Weights of a small GPT-style language model, trained from scratch on English Wikipedia: rotary positions, no biases in attention or MLP.
Each number is 128 + 24 x the weight over its row's rms, rounded and kept within 0 to 255. Layers, rows and columns count from 0. Numbers have three digits each. The size before them is the row's rms in percent of the matrix's.

# layer 5 MLP down (transposed), 256x128, rms 0.137, rows 122-158, columns 0-127
108:133137104157141113171113115130135114132099135108110101129125126131141169156111156146127120148135137158097144081109095144102149131160117148140125153148107184120156086138118146099134159155139109112110176130142131115112113080105144135157162154137096159142099162147091124180117119151123159162123114187077184149129114140143140103152116143149117121147150140177113089153139126165108118107104
095:153102134139121124100212119111144136130136097146121093094131123134157097098151146132109191140093127136143103104145076130112147108114178111077122121152129156111132132132120138117137076106087116113130134089132128083160137148133127106097147116091171151133114102152132125128138144129114129102163168150096119120117187130139124141116127102134107132119110146145156189097106136121120129091150
091:114136125094158156085154142137130161110118096125125090104119124109094149144138103126111138146089122183120155129144066116103131094138109127097148154130130138109153103122150136150187088144158117140145078153149114110102157116147137174136078082107158085141150151101128129137156112124141066135152137130123108140122155101111125132144096152102156115110098158131149122125143158106101128159143
105:129123146160126160119191126130168120116164120119105104131133125157172161105110117147165130110134130097126159119131141138116121116134127143077122093128127144155188104134150106141126107085121126134186119107193105124113121137135112132114133133220120081124153131117126153122180124125120096138080101124126158115137079130159115116114135149113144146125120146113113087140100105107107139131111
101:102100170166119124140153108127114140108162140110114111114106164142131119150124110137158102107142137135115117139154148140107114132123101051103146180131136098128108125068084104099142165159120130107107121127145125119133129117166132150146168128137146107154162167114120133116124099098136140135067095102126117139137131113143083104117140112159153173151152135203116103139126138114113091117163
100:124086101117142147125115121133099160163134102143133126150130107111107116077105127167084099091156085143141108118128106115141168135118129149141139107132123076111148124125144075152109136101105144108099135100172167128135185139156121126138100141127110069101152124094103166147110100151130144116133121104079151140153109123091143067129118154101145115153096087133142138134116130116148144116099
101:131156144112167147146094150147164159132140109147124150138129082123118120179141133150098130163136116131149143139152048143073109105171103116139142159128127131136184155136088156122152080149076114094142115132127088134105128128138097128148101143137128082150131150127134135181133150113152123130112118127104098129127130102104134116123139123137149105126100108111148152150157182105105107159158
108:121120114143152101153194110127087135131124097122146105144118129128087120133152097141094172123118100144168229138122067131113128125145173110128120058149108122154164127124104124145140122148125142181133125090125146068118095145129117145132112118141140119094164142106155137141125150124132138093106168115094145129140127100144115117118125121129155147114141114128122104105106155114124132153116
105:145097144108148109117151109126100097143156123128149126138171119131129140117136123134113129122118080117119235076117128155131139102124151145134154090130128118150135135118049100164099138146100130127117124126111175115118119142121091112143114089130163164112165101122125113129134149113128147086113129082135103148188115125129120154115135143110106153148115122140096125109163137107171134093140
097:182110097114131104134174121104137163141106146141127119137097126147109148101155150142096147105136134136139110155174161097124150136127141149107135130116133150148128142114147127118042099131161122154176146057175114190119148168133119124124129126138131176150104096125110115132178104121134166132134131137114109113102123150169146149105123146101118146120157121138079126113115103110126153135126
093:140110124150110135136186120135131102130086139117157128164128115147119143107087093115128149120160094134113152089133127166163094132130136139073135136119149116106129126134085111148142143139183107193123107119086128122112129112139088146130112138105160140097133112132094099116098131122138114116112099123174178137096134169164130107133183089125149146143125158143137130140173156179147102145135
092:141095135126104133120120111151121158137141154099111101142152132110072117120174135107126101110159145113092151145100149098128086180139123165182118101119149132180117107138165128118124111138111124120135127090125121152121112132154156132177155137143128105132121123180148093114156083116153130093140146135133116154131115137114106082120131122097108165113143179145180109100131091104170153097110
102:136174093130112069118067160109152131128152153097139129139113147127142096172149183135132125133114093148097116129130147108171146117141118136162167163119108112134126090111137120116140115112146128134155149162189126109131132128107100115102128094117153119097158091085143123139178159124147134142164130142124109132136094113125148114120143127140103106149158111154064149076125101123108152139108
096:107089111133114138160158141155105113130130186094119167097137157155140100166087128081123133094156137144125143153124141141096158144108126132070148125144110138113138082089105115114144143085114116096129125124154112153103101109150100148130107117111157179091088110133154117090128135123089148098120167137109148137139105142131119089177170107130137124124153123106103136151132156149095111103143
110:129121107147135087133118105161155143143125068085139140118155118099169142152148169147154083182113112084141108154142103113140124126122093133141172145151110141128132114115145091155126165114137122112110087087161148138116112106133116175125138114138130146141128109102094132119080146147091151109165084125106136119114110150151136122123123166140166102167165142143160122157144119101123128145184
103:124096131121113117128173134180085133152115134091130117120119143080147132097128119178152117096118122118161147092124121116086087137118088093119151115115143107127104101099064118110126155117146143134093097130071118133115129171134169152121087155136155143143131107110115115151153121094116116171183110154115121169153129153110118113116164116126118185158127160146136112139137120115126146109123
103:119142087150108136118133148173135136083138148118138121140118139132137145154129116132148147116090155085137080096109163105124135122144108136128122098093102126146092127124146133122197093134101132168138147131180112115063116170112150127097110130122094111161137095104134206131146124100183159162128119159115128106140122156138164122114104151146139135161137104138123104163112119123131130133101
093:124112146151082098161112113127112142106150153145143131150137126167097110117111138136130158155130119129119100129142143117137099185122127110099138133112134133136113113148134118153119092148146111128162127131168150155112163112101064155169157088115130102069131094145087136124126084135113120133137136131126083129132100124125165121117121122136135175120137183114138138077113222126131131150105
099:150115176114079121134145111116132133127128135121105137165106135122108121094132101126119129110118169124125154163157114121172120146100110124128145132134117105115108116120094097168144121136140129141151092107201117168162139181134113156161123142122152176127095125096159093160121115158110082094131160162135134097137116134146129111098141137151071129119139156132136086125087129121140162093077
112:140112101133117160120188162137115140119147119102123100090114102179158169125137141142104137136130146126140083103163109105121108148116093116181131150117126114112131181126127126091100142084134121154132132093114112136159123130160122155123129110093134119119126105143130117132113160078106165129165144138147121085141149135094120143095121130140118167057096109143126146164128126087122144066118
106:125150127130129173157058121145149116140112158136085129097117119117135109138107126108181124156134082104083084135098138143121094123114091155139138107108124109122155138134164149131153118107120123134130141185128103155113134135088144138103146136156113162106080086124154139167108112125109141120095116151164097126144171153113146121148141101153185137089148129107114109164119115114096109106103
090:166130132148158124099119156129131117148116112136106156158123118151104138149151149156121154108168097169161147160147180117159143101075194104138119118140146149100119071146134150120169101075169133129113179098110115134136115156144116113119129158139100117180095114120137136151127132145129172118151143091096136148121123097113126157125143125082123122132147159095126157137119102111140123096114
103:155052112149123173169170129124155155137133113129170137117143124141082139079109169100137119122142115123072187121179169123116130111132126068150131135133125105117095149126151161163113158155149110117104123079149097129146143151145132148124106103123114153141110119116104125132110119122117121153118155151150142085129134152165164131153124152100147109153123156131154113107145105133118134151155
105:123103136132117151150098134113129177095157115132120091066140098137151150118108136148168135152106104143143196133151093140104100133107182134117123114122122111137150082135141129132155148144146128135141151141131095082128173154140134156122141136092159155106145090180144141100179154122095110144128109136155155073141160112151108141125140140142106147145128128131138116139080109122116090153097
088:120128117134080124090153142175116088132114144105152114122181139117153112110088124109172139139113091119129075103145116099157132165156132135130131110126120056096135080129135142113133104119112144133147112111120097126127116128122112141147135110082138134165147125140119135107131118133138133135095116083083126165142104088118123075134105142120074139128121092097151113170123127108121089169085
109:110130116099143120163071135112150131137145153114165131114095139114125106130097097107132094167124091150162128161101108106144124112140148061162135128113142071125122149148144125149116126165117111108145177117109143087100173090087095153175141132129128129119122130072154098141118105119129144126138152125176113110111159167120107136107119168152144135149091155137093162139110145132145138119127
103:164150099121121136117105125091129128190103071136100135119119122089151143096169142133093158107141113156112091159130081126109126145145167121111076067149144134135127158169187139153147096089144128140134161112112164143141098074110107114116133141130125121159113140140094138135132144141086151103106120156144111116108120139134126157111176138139110104132097135125138159127131110155135092131132
106:149140123159126102132137172102130188133123144148112119144117152146145119110130110117146119160089152127096081108123083085143138106129135121164160093109142134146104122106088144127147175073133164119120101142172108125119138122123150158105152107139136129124114131112111163143141121176099118145129122131141060168083157160153143111116155106103123109121135154082187141146126120105096135141113
081:136128076117117149091133147143163119158118129130150134113122144128161162104132114154126110164138116149132143103120146131105168148127138134110126126112167130109125130136133136104129089185086117139139133101102071192122128141114138137126114163136135155105089128114120110120146146192122124135106136116148084155163135180114114117123163085154185073090138144107094126139134139109116105146178
096:137138146104180143131098125113155113134136165125122132175087154106158147107157114163132136139142150137160179125115112148127127172117148120118136154125125146132134086149087126137095128141129156131111147127091138089114141167121112133121102141113126147119084153077129184139066120126168096150109132183140111130130108139148155106157125165092101142138106125110111108135140167100067156128134
100:155173098092134136081078147136130146076107132128113147140121127106131131161109113084118159133145135107120174110127115085130140138123137107149154112148131102173133065133113136162154090109131139124103112130176115121112080145100156112121130092158140124117136132077128115107079139111097141141103144105088132162083149152138135099157129103101124113128119119132175132153127131163147091131159
102:104140105118132125147167154133158148137100151134131155149109081101142157099105114114130130118141131083109128152153129142108192152096144112116146129115126152127145186122134124160103120137133088113121130106146099164124109188126102131133062103134122135095116139143126101105172165181095104127126127162166084165101163133105124123137119115170126122155131139107126132171105132085111114117146
105:105102122127128139103125155113135113135114149119116096140151177138079165145140168164107153135173099127145158128116140085105091161144103127154130159103103155186096152122124151129167159101132106121153109116123163125126118130161126155177139129139130127143109146177093121135128164143167154116156139135137121115115069109133110133094088162123092159104097125129123159090153146129124099123160
105:158145132142135129108186130144162138157116126129123141113162095093107067116125157130113119167159108154158067123120086137160124119145122105121095158147098114146136116117194073130151125140129157140155117082171106132149161132123121143149144141113145135136139135086149113144163099134141128148130142139124129122083122106174086120126142117145105090148100120095099107159108139092130159140117
076:129105145141100181153113132174125148136124131086107101136133103148110107135121137118145080148160129104119084142070143135122143127103095141104178098155100138128178099134124112155102112113077116130103148084130150137120159143118080136107141148111137108069145118093108115137139128118138114116096144097149150099119119167090115133138151126163092149158168120142107129126103134083151134161128
092:107147126133117104129132120154126167129086084118154073136095086147119097171123131148120104117110100094176145147132157142084146128103127158116104138155134145097101139144099127100152125140125102135131106114147137131095144133104150172172091160136094142152130120153104156145143109090117182116180090078127141144136128121150144152141117138142113105105114164127148168121077111113153132143105
098:109145106133153143124127159151148131111129106109106120104148118146103143147122119147127132101168125101110152094103162136137126144137122123148119152150136180109146084090137143119150166105091099142096111193075130172102177123151156106196157115150126156118153148121120109103110135178127131133112160091148131096116135119182143116065125139158101156134101128134106136136128105107145123119131
# layer 5 MLP gate, 256x128, rms 0.146, rows 123-158, columns 0-127
101:109109143098134110183120113122158112073146107105128143143120159154134160089147095144157102107107107140112187148107149125134160164139102137115081135147074118127163135103163150109112124124114130159115113141099144119141116120135112125156103096140108093137109132107176129107136161118142122127124150156109130088119081119142161137135127141133144096149092100088107116174116140098086133187120
090:120106097146113138149106112140124066164132134123131148142138098108136108119117115122136120152136103068140129118087137135093133126123132117145139148144119144145098113109156164109122130120101147107125135129101123109148138112110120172122096147126097151134084118146168147097090152135119181156123151152140162079166104163170141117126179112096097147120095141120121139077082131181106111074136
110:147091141170121152151117129126099118147159123118107144100123153144133170109124154106139117137115096109130132128090169133158096139145127150126106105157096112142131077128181084156138100084124101146136150156143149146163110149103131112137173147157107116165138147110114169114093072115136116113128143110180144103152118155136136114141151126169142197097135154106145112120128088130101161130126
113:129140093092150157123096122174086146131108107108149108118144153118123111145108141144149081114100113088128131134100162134143103141115101143160133155134181158116123144127116145140109125104118123179158105134100166194158153093115141170151119133164126160114128123135161137128042096091103097132111125131130115134128116108104148174135120111121145106134120132131145144161109121106153165130093
096:121101128130138120110112135155131123106159120137160111140115118125163163137134105141173099163148131111128113077165141123170113076116127090143159142112124146104142154144143096139097121128160124161122133112124154157137066137089091096158138124126131135093127160125164136137131093152090112118108093112097131158113186132143090145173127098154097150145147141133160112171118105124086124079121
103:152129146140130119150092143122079101163118131122144121101105126142104112142146136122154106121131111113160094168139083154114107115129126111150122171088150132156151110104110154150126084142122109108118099129124124111132152074145116107102129121163104118127166138138158111129121128154125190147143111199182148095143119119108092129129124063117140125120119122129124140119148100202163098148121
124:153163139123108142093099100146192140126122140146142156135137121128182133108126159128135134113137149124078097105119136113128178134109099177137116137118171112107101116133139132130104167118141145091149146144138092157124161100122123099141134128099118111139080130137124109132175087174075140162160073136151155126136111154153102121156110144095118098084113108109123112138131087104117134122158
110:147069101152151146166153129119095148146156139158112149131138142115114115143133119156106117140082124130126160129116147137087111096115139152135168099104126159141126112109109092091115103109132130157114133136131164150132130148120107164131152151127153193092170067101174123090133141093165104120123118131159099137182136134147121178093142162108124159171124152135156120121136125133148149137141
110:160104138134096135115108089112130111130094101130125089118151102158110157128145118093166151105112115095108133149126152114178143144140159151127103134118135114089136112086106145097125142134152115197126112128150133132129152111106108101068113118156155164148078179176106096108104104108128140151105120127137094106155116159149165160134127105123130150099124164151116134141104111080115152100133
092:141085127144111089133137135140131150149153123129110160153154125094122111137118121153102119123081125172127127116088155130072058127105128105104158103199134167126137169126126126139124114175119144125136155133102113136136116147160126155121133156090095121127138132099153142115127107132199149150104133112166111110131113129145176129082155160141111118132155127123125141100096153147160114132170
093:073118145098167136136132082151124116079100145145143133169126153100111140108147083132147109105093088147082116130119129114126122092147125110089120148170155116110146138136105140132140113110092185092120140152111121127122132137127177114127117152101111089098129113091148088158102142099143131169130127128130167139158147105118114171123094146099162120150111156100117083133170158152133127138136
095:142142115102140150090100106152146142073198108140136119185119143110122129113089137123128118149065124092113153145127148120140142134133132110118126121097133150154118146162123109067101099113124125143129165152117184092102156103136139167115106117108114104114106145130111075143130166134132104130134138141104117141101134103098134144143127116108135193152161165132132134127115092121096112137083
096:085161129107125125121106110118114146125082167145188123140175101085129133098121124157200123130129090084112125116150133097129110143118126129141087122165144107137132137155119104121149146124122115123135146108100143133173166074105151130144137119169163113147158138152091167093120115133150120164143108148120134165149116148157158151142131110115133150146085144101142165158097149152134124097143
108:146131124164120142081120120119105146143128157166111124120159145152105111114135076095139129126144187125132127118103134130155158163147159131101105133117122082173096151162098162142115154073128167146112154150120132123144164108133129093142146168143095101109092127134198157160133084132157137143131129145148142139109107116145118145153120113160086133081108091129147101123123123158099137137113
100:138149123149116111119139148112127142107122135100138134121079151110134159178141125126161144120134135100076126159132123108101132125102092118144118144140133126114116071097090117144154131140118111127134111128154139165149123146109163161128114133142118093122158138136125131078128165100133159150124156164111159110130179073141168148155140117112130134118101109165102104153208166151143089133183
104:144122062150095147088124162125148105129143127153106148153138107119127089175142126158089109112124172150112121149162156140120123121101114110107135109114136129143136158119121142157122159105092115128091197090139128099143107170099136132102143145081136079130108113154151121125105120152122110106134155129107163090131166119092108125100116162167081131093078148124135104120128119137136109135111
095:158164160099157089151114129097140114188162101131157161120136122115108132142208137120165068120143107156131095104103150134147089076136121138137109142187090122124116128107069115095131124146130109146136123147126156089125122102109132153114126110108119150106112138112146138119101145089105134119118103129133160129136138119141095113070154149118139115135150132118147130147143103180133141127141
096:109151125150151131148118113150117127137131097159112125115138127133122150157157138131125145186154099171091130128133165126097131110160127141129104080141138166130168148105177116153117121127124136127101173100088120115117095105105101147103115102146095097123175127123120179097094114121148130149125124104125140156087161144112129169137096132123150154142114118145149184124125167173129098148192
108:158128072147104151158149184100124126128160133120070139115155115121150132155161150135130143150125129112163100109146140101137136130097106116148143131149144121138111145125111102115117139143102183141145087130131135142131158149139143127163126128134100137165127136187149127113129127146144136179114140132116120142152103082072164148139129115127154150061142176128125163106079088101145150097141
103:153158132163101168135097124138088160098116115108105131193103100083145106136096103144148129141104169115180138170107131137148124107121083165145154137132134151123114155115090138121120133104102135112171105142124141095101162127096156123121110135134084135127127126118128129150093080104119129150111104112121114132126090079173125135128150148134102146100137172122123115118162116138135127149061
092:098117124156156144131101151106153135139116079156137118112128142157110155167176114137113128116159133178142115135137158150128124124063149098121107167104125100092127100161154103139135107134149125139127159107107161165176113095142141121132119165110098122136135088103119139109127100121112121137157112105101149181095113129104129143137100056119090132140129133107168111126133128175155114089113
100:082115084137111177142153159148104174146131117153072112160086090114146151150112131124114119175131102152142116125145133143110120113086120163142076103098114161132114151148127134146157140129134171136134098119123162113125132107159120118103141162099164124141127103158152147145095098140154121094157129136101159110115176139118107133134097099129113137121165091159121146131157156176123101116106
108:121100133111122119116109120091092119096150113190155084148179122124109148134160093124151113117116111118129159144087109120113090140078188128095103122107151182177166086137124135121121157128159132141118111161117120121090103107115136103145099111106150144121133140163124122066164128102122125128134104135169105152121147149169135153134084119117137136118161167119149141161129122112119135131131
095:146144168137114150114065160152104136147095155151077132143118112104139116130111104120144145187105101082112127132127153097143152099090142163149139129143114143110111124105138137097132163107125128133103114124119184101145149120070180086096096134120114122116130123168128143146110102126136138167137122142147135138150122163092157135130101092170121140086077115148130125154130131124120112091156
118:129118126102131103124120144136086137115085149151091106113162145121125109137171137132132125132123168093132096155103180097116141142101132153133097118121120136091106096127133157085127177083102163116159109175173146119166133134125181135137095165122107118109133125166086140137116131117080146140154084138136115118166156102145113151136114143095115162119175135104129132139126149116149140081120
108:134146104141096124110077150091126129114149120141123148127092118110126158143146112120139116122136112146128129128123129140126116132155163104087111081182134151122139158130173106145123127114163087173117162137096141175133152079121079114124144164119128136142142131131130128107085124118099117113120070153163125155079115125148141149133145114158123145147132133139195189164109116158139115083146
103:122138137127102152117127142136135158150141138136137124124152156127140134156131108160146099130114122133104109112161104139151183101133101123125146103132120191163115124110092111106111164099130139154131130165121116158123166121125157162126142100149142129137112172148143196133133119148071105124140080141149057133076127128164161097136148076123135115112146142138171129158131127096084135136100
083:121132135127106122127063168109138125097179106113122152115132123127165114121117137157146112143175111123137164111066116140120111073153111114134158141171140141091141111128162090076139145102099126129119131112128124127166130132087113104177116164095130141083101131157144168107090130136127078126121110124155146148163165120149087083156151129123128139099116147144104121132140108123106114138143
090:122155121100162115150152115112117166125109129094066104133102166115150138125182148152174113117130145140147124125135130124135137160123155119098096144153151071133109083138105097145112125123106173142096119150089151101141079123109119088124123144112112138150114149115124167141086149133148119147126134130158130169172094119111112135186155162122093111089093122107104105136141149115109153142142
097:124111157138146130201123126111138099203136122118100108103161132101120128073145162152170159108122114095115114117147115142142126117090128184155118152119133090151128193129103151137155153142101092139137114138105111126126150132130141105137116157138068127120123141119128131123139097161157117143152119137155124135130086090119154123116104094133071139129145107166153145133115156094127140154123
102:101149155117131128154151180128149133097115137157116134149080098095107152125132111120149130118112113092104090164145160116159157163115101113099110134162113118109117181117118108116084166122120117110094115161130139172150130149140164133119081089138107121088105126111158083140136173162088087155136126182164108151132123111113128104156094124162122118118133146133137111150123106126135110132163
102:150121117134127104167158137148092153145142140123067112147129121109143142131158139143090083141104130130153119134133139137133100081118113087154110151113156101113091135146119175147127119149140155128144123138144166122151102129147147137129106073117103122100160139119114128120126115086115148114130145098145150083115128163056085134104106125158159194122173142178110120114162107120138109117105
112:132130126113166163150119152176109198103117110149163141121148127137087157102170089120158112151123064141125130131145133093151133131114106123117088116148109119144159125138147153155137160101133189115128121132139152105128111105115120161102111173092112147122095087101159106138131143147144132183126095085148129151149189124102142098131127120159108130140120126104150106134112135110100124136136
081:113130120131130110144147110120110069161138159140144116127118135127125071114183092129091102127123095151103089122150156155142148151102104136112134139132099113144140129101071118108116134139098118119087151102110116115159098134138133141139133128146056134114195174153138134108132122124153107138112116118151116121152120139085099118099097098130089092112124115188081124143127096109118105116145
088:141161152097113106114104185060104142161127133129137157127143067097145147165135141150151117126128149105098139150147114122126147101170128087150158123177140095133086115115135129126148078138137109125149156121124161120114121125143163098110141153119151133090125099108084175102126116089118142119119133150140128105118136121138101104082078127157129111122122077121094140138123156142101137090134
096:131129160128138163109132114151127119112121173132173117148155140112114107138089141103089157153116096085149129176094112099153119106140101124111170150115147130110098129146124139090126125082155171141106139120165136110072125122118147127120147140155127134136116178102121109158114133158137125140153139139112107118098108045092155124151146139128146093101092183148146097129135124132157143111160
# layer 5 MLP up, 256x128, rms 0.14, rows 123-158, columns 0-127
098:122125167110155134131152154167126147079148127120097128132154111123124162155154168184135095121124096149105136141150174106165115157126075139136126106140158116129130119099128102100092115133151148154129065138138156154177079186110142117152150137131082119130079160103142103133161145123117150123116101132143126121137125124121142125142117104111154105172146102143121120159121130112129145183138
092:143128104171133173136144149162131133150107118135173175093153122089150141135117133129140100159146109133098104131109130158144146065107108099125107142111107125119101137108164127154151149121147112093105129130132168126129151097127122154097146116140156125128092086101170153126131148164120167125122127183176142120162109154119085101100123126103130135146073115114150102101134139147090097093146
109:124079128134130149138127098126106123137167108105106145125122152155133141112131158131121086141131108110103144131113131143153097133146157136125125107174102104149155078124155090156132122086102116146158142116158140148141115166118127135153153142192105098155174154142133158137136075120126105098136158111153146097163116120141141135154136160176147179082130157082115126126114084119116172100141
101:137108184171113080115172138091150126109126149152077114115088131155114125133131100122135141151127115130118110154165168123119137109147136094112145142141081111136087111121118095115133128171123135081074118144171106099117119164172102103131135120102124083140145162117110138115135127121172141130135116106132159123103141124135091100106114138152134181164130127157131117122138153127074114090156
095:179114107115107113176123193147134121115134082134141133136132089092141099104110129137122127124129121117119129114118140143150107107137081086120124137152109141092142132109124110111181146084145159116172113131136110118054103131115146132135139163106143139122145149145174115092116133122151131109141085115085091094141131065110101115103147182110134144119104123112140122076150145142124120123123
101:075133104108064124161111112114100087138120128112148187162161119083155131153119078119136102114146106093135088117100163116139128115105107099144133141107138147116108138141143105144112140107143119133168094127121102147144152099091148144091145152149168119158118134149147119150117109163102147125148140119171126065114127104138130102131158130113125132110090138079159128104083140138105141106118
116:164155158144135118070104147144124127111101156109152156095155119099151131140136163139117089129170152134103092138134148094146133132109067128145093190134127130095111093162152104115128130110142147087123129158109104116119142123095115142123156167112122109117090138113160139135139090138105160152130078130171157098140118125107123107136137098113100112099158107122118074124160120120097108123165
107:099129131183090086155091094120170131142121147141111099168180169140136106163136100113122143166119135144129090130151132109103120127123144176111163109086119109163146138099141118140131090128104123150139136111144084097148143192118124137154106110129134151105152128092142128098106154138161122116113156122139139142111105126129112128098126141174089141153101163100166101131105111139135166099099
113:117093133142104130141076123096147129106062113141116073123140109137122172103146109085168110097126121086085155140128148104172152124123151177116091125105139119111153115110116123118145138104137136187118131120141108126126162114104107129080126116139160163162102131171106121124121085118117142164108115137158120104158121137134158172153127099138128136092113145149117150153089116099133150112143
094:126118114115116122138101165158160135090144116148143118144160088103146109101138104156110072067119124110121145144131136098109130120137132095103125154163062105097157108107112133085137133102149152119078149135110137137106112134142172150127146136121129140115123108116147115137152160128148151082145166103108144145128127082171118143127161179087138103108079155179136112111119132151122126123101
093:105113169123135106126108143141104072124104147107158139120104101125149108105098103104113148141130143167108139092122168178148144127111142115097114084153131158154108159130137136135168132167134092129165145114127105135168139113167120121141098138168126153100136134145084161107112134134091120107136097119068098119094126129131121114160137168058127089161143102135128123089146108138110113118127
098:108135092128135086135079148137170126135126143100111107111112137144115086122185157145144094131140093160118110120108137094157141149115127118089167116106112118130126087135123093127132129117087127126151112163172159117134108118125128091087131097096178099094184091123126153123142155118136122190144116110113120144139099180146155145129128119113083128137169131143097150088133143126121155130120
095:100122115144099120164170107125131103129160149124113147128120132139137129177113159099136169098146137157169103171098138130089151162125134123145134156160106112113128126119099095146126120151083156170136120095123084128167103168161103142142125099124127159101160115117137121129142108107143138142083162113121147115148146158150143073102108112172100142172132111148155156090112151144124118087160
108:110101124115142099169128127115146134125086104117124115116147124076132117156115162131137118151105079120116108156133123131098088126101127117156177160147131158066150145107142080141152145117122124101144072086144128105143110152124142180095117099152167147142171127114110101111098137125108117111131090139112124117115126143124148079140136173112178136157144165106172120142143123117143142160159
100:126128108127184126112083131132184132105147133124144152077138129156100111114177105115175116140132101118157121134112143142152172110112129116121113140142161113118153148147171140136124063144170113136114113172148134142148141044129079142151116105091099139142153170133139127092110134105110146110121153128133106145113093142126146182110124109100151124127146126093105120136097116124135124148116
105:101101148118078138145075097196106115097114172100158150119179141152120133133100138122133074099145114143111141113117150128150116098145106096122145118096111120137127145138116151150158166127128133172140183133138123120095101136117119090150114154129110133144081124114117146154124120123097121152117162136118162120086063145170157108131129143117136135159137135099113138160083157134141135143131
091:131125156136114117184130172125153136153092097133112094101154078124122134139116129106139145163143113162127124094173079165107141107115095095175109140179116136148153173148135142136160151166130152102092104130116142117093140153115158157117123159143076169163137132106150130130135153133159116122128085137100137147087150156133102150115096078129124159149126108125146125119143118119100125119132
097:160128123136154083136135155093127104129131176092095111108116098121157137128144149150140117129123108159152136106122143152106145080132096130141103137159133150111114141107154098115119116190104114139082163109114111105155107125189159072177170132129098132143146161130105097120134161117117116124101114155118090120114128123107109142128127157116137139119176127120084148142164150128140115179173
107:146119166153120119136119108172147085123091176133111122128119114188111168155077107124096143066131154178106171087136110131116146123144127118145115091145146133142111144141129140146118149130135091140113133122122117119130146157160122143137105104127144115090137103129104118092099127137120150156142137156186112161052109099160165148111162138128131140107073135144123125151136118113137124124147
107:092139122079100088153093132124143128177093138114114087094155143149108118106136147121132180125107127116110128121124139155132146138092108137104122129130133107141131130127164147148145134136141102147117113128103098149117112111145172127101073093141092143111118120097164135161143163140080173142106136159148136099147135146092152094143152109111181106115158105071153159143105100163107123110102
091:155113093115066151096097190120149132126132126169131095154083095122128162074117118137136146139154138104103136111092135114124137114096128104149137152165156130145122091121126151122165171095127131148099119133124124138158128127152120117130064116150090113128165105135135145155143093140142093131130133152121138125118114153102083133104105166146096115107147150076124111147143083119108123171113
101:112162101118105108101132147152135155125095157105117105153099121110126098181149119142082138107120140161117148129176144122137199115123097142131124142142120104154123110155118113165179146118170129089161112114132126117117118150151171140151112101117161108163105157128113124112124150139160137136157132176128122077132104069147133144101139136157091133129116101117119168100080129134103107163122
105:172141131113124134090108172137135154119141097198156103111146119102109143155163116166170083108114118087145109126105156078153114110105150129110145114117173141133127095136098119132124170142135113132088122157114130170128133122157142130140170130089169155098162125130109141087125125099133115143108133143134152150127174151123100167132090147123144153146191115126118129170136108120117128137133
089:097128144114117124160149141153149120085134115103092125136148107131123093103114171105133133144121112151104142119138132072123150181148126125144134172138138082097103149150135078139124113145136165132145074098119141125160110128138141088156127155126120114110122082157134142119096102143116174063089117105124154159104085126166156123113096116133150118109112087117158116119165115161151131156115
110:162160083117147150154134131136116159150144164083112148106115130150106129111083116142102143135105140151197153174121116140116155091125143087130150102121158166127120119176154134130130139163105112125129158118149103109142125097133108145176111150090110159134147147107134114118122122091122143120151188098143101113102105137176122171101137145143160103162132142129121136144069129122104109121145
103:131145082122115143131106152144193160151118101179110137128102102094132135158141143112155112164124129122114134083152107088146111171150163147124117137145146134108118131138144122129091141070143141147112127128100144123129143085138094134106147161131109135133108141162135110110120127166113082140146099145147115173080096158117137114169133152140092192137137133133172166128094152148138147141107
106:121132099119089116102133161138151184121154158166164156172109132122153122196095100101147123149093153090115136080082142106119131122098149120108117103122124174108132113113118116135122151083134155128138148144160162133106139139138137129139155124109144148127100112118139189107094123149137122131143140117157083162102126119141152119124177154116135169137147122109121167149136131121084144138086
082:126120155132110144109104109130146115122106170134113146110114142149113085064143170133159164128150151127133135136135162143100116133085134139111177090114121147115141100124144162169115111123088101139115088142132086094107116108125144072130110189133092149079115153128082130103128141106087134143151133131153176129140117133133164118139158104131106107116132104109119177132130116146174104121105
091:111160091127141155108135131087147101150132101094114122140091171140112103086151101140166129104128165135082142152160104106151125133102177111141128119153113116150104129138136137086136142108095142103138142143137123105104074153126119097131129118129099110129122114121130109110116117123141135162142070112137159143147125190142153152124146138143074100112139181101161150084125147117064131134134
098:101148143175134104156149155116125125097104186128124106117132110114109107112144172113073157162126107110117112114101133162095109107105137131114105159130112104106102174114162142161131098158110169107132108106152175146094124130173157123148135154111100138131156132099129148134113144132095119106108155084129132135156139109108133120143085127098131101130080141180099128116146151175126094146106
098:132128121109147142187155124136135140128095127169139118170094090087097161147112139143125134118099106081099131130162100096134175137121158123127148106116091136138153176115103126181078140113124119155118144150131140120134127156142118110111102125123134128109168120146107094138136155156139063168132152154143125138104120150110107142139128099160091148118120139078094131110096133164118110179110
104:144096157128129142084156126141147114117102116126136159127111069162146115152100147123124151145131111130086128115127125188125127129143152173123130064132174130107143111130167101139104089121104131133115165109115101134100151114151163137133168105103126109115130121114097123113111069140123116137138087151117094162099180090143121093154136115140142109135102132157111059138144152120146162127116
108:166119095093126157152122141129158083168146116098094181134092083098113092077147139127113127111072103097103144124082110128166090083141110113163149154128159136149125120108127122102154138114127119166139081153131148121146142073141140149126135126129121137113102121110124098164123144106116146131093127117102112128086114140132142132148177138130121162100147158087116148129100151131147133139111
077:125103123137104120127164093153148164186165129182122160095124121104112131127117148198137097135141094123123121097121127129120127137139147145124149126156146121106130136121168111081110152143147128140153126152101166129118123157136072100160118146140139182107139157144091121127121110090089081094128143131144130154102152169144122172144091134137157150124118132100168130127145165131154118170113
091:133119156131133169147142128092120105142138159121114116090148161113118079111145117093152125163144130170148127122119113188149115128121164124095152138094099114157144071103138122093124144118173126100078154154136164103119099123149101115111131078123136141130138096123153148136114155133141124158113138156162118110113142187143111156131149110097122149186136098134116077125140093132096125105111
101:155150099149115080102149129166141144111106125164143176146133137138158169130154113140117146147154169168114169123093171085101104094097147131142098101131121128125165133131130103160092092093118096121147162154158147143114128159164118135174130149133124168146157155081106088099123163126120137099103139127158096105133119115136094131122148165113126133132105131133148110113131096102140084116123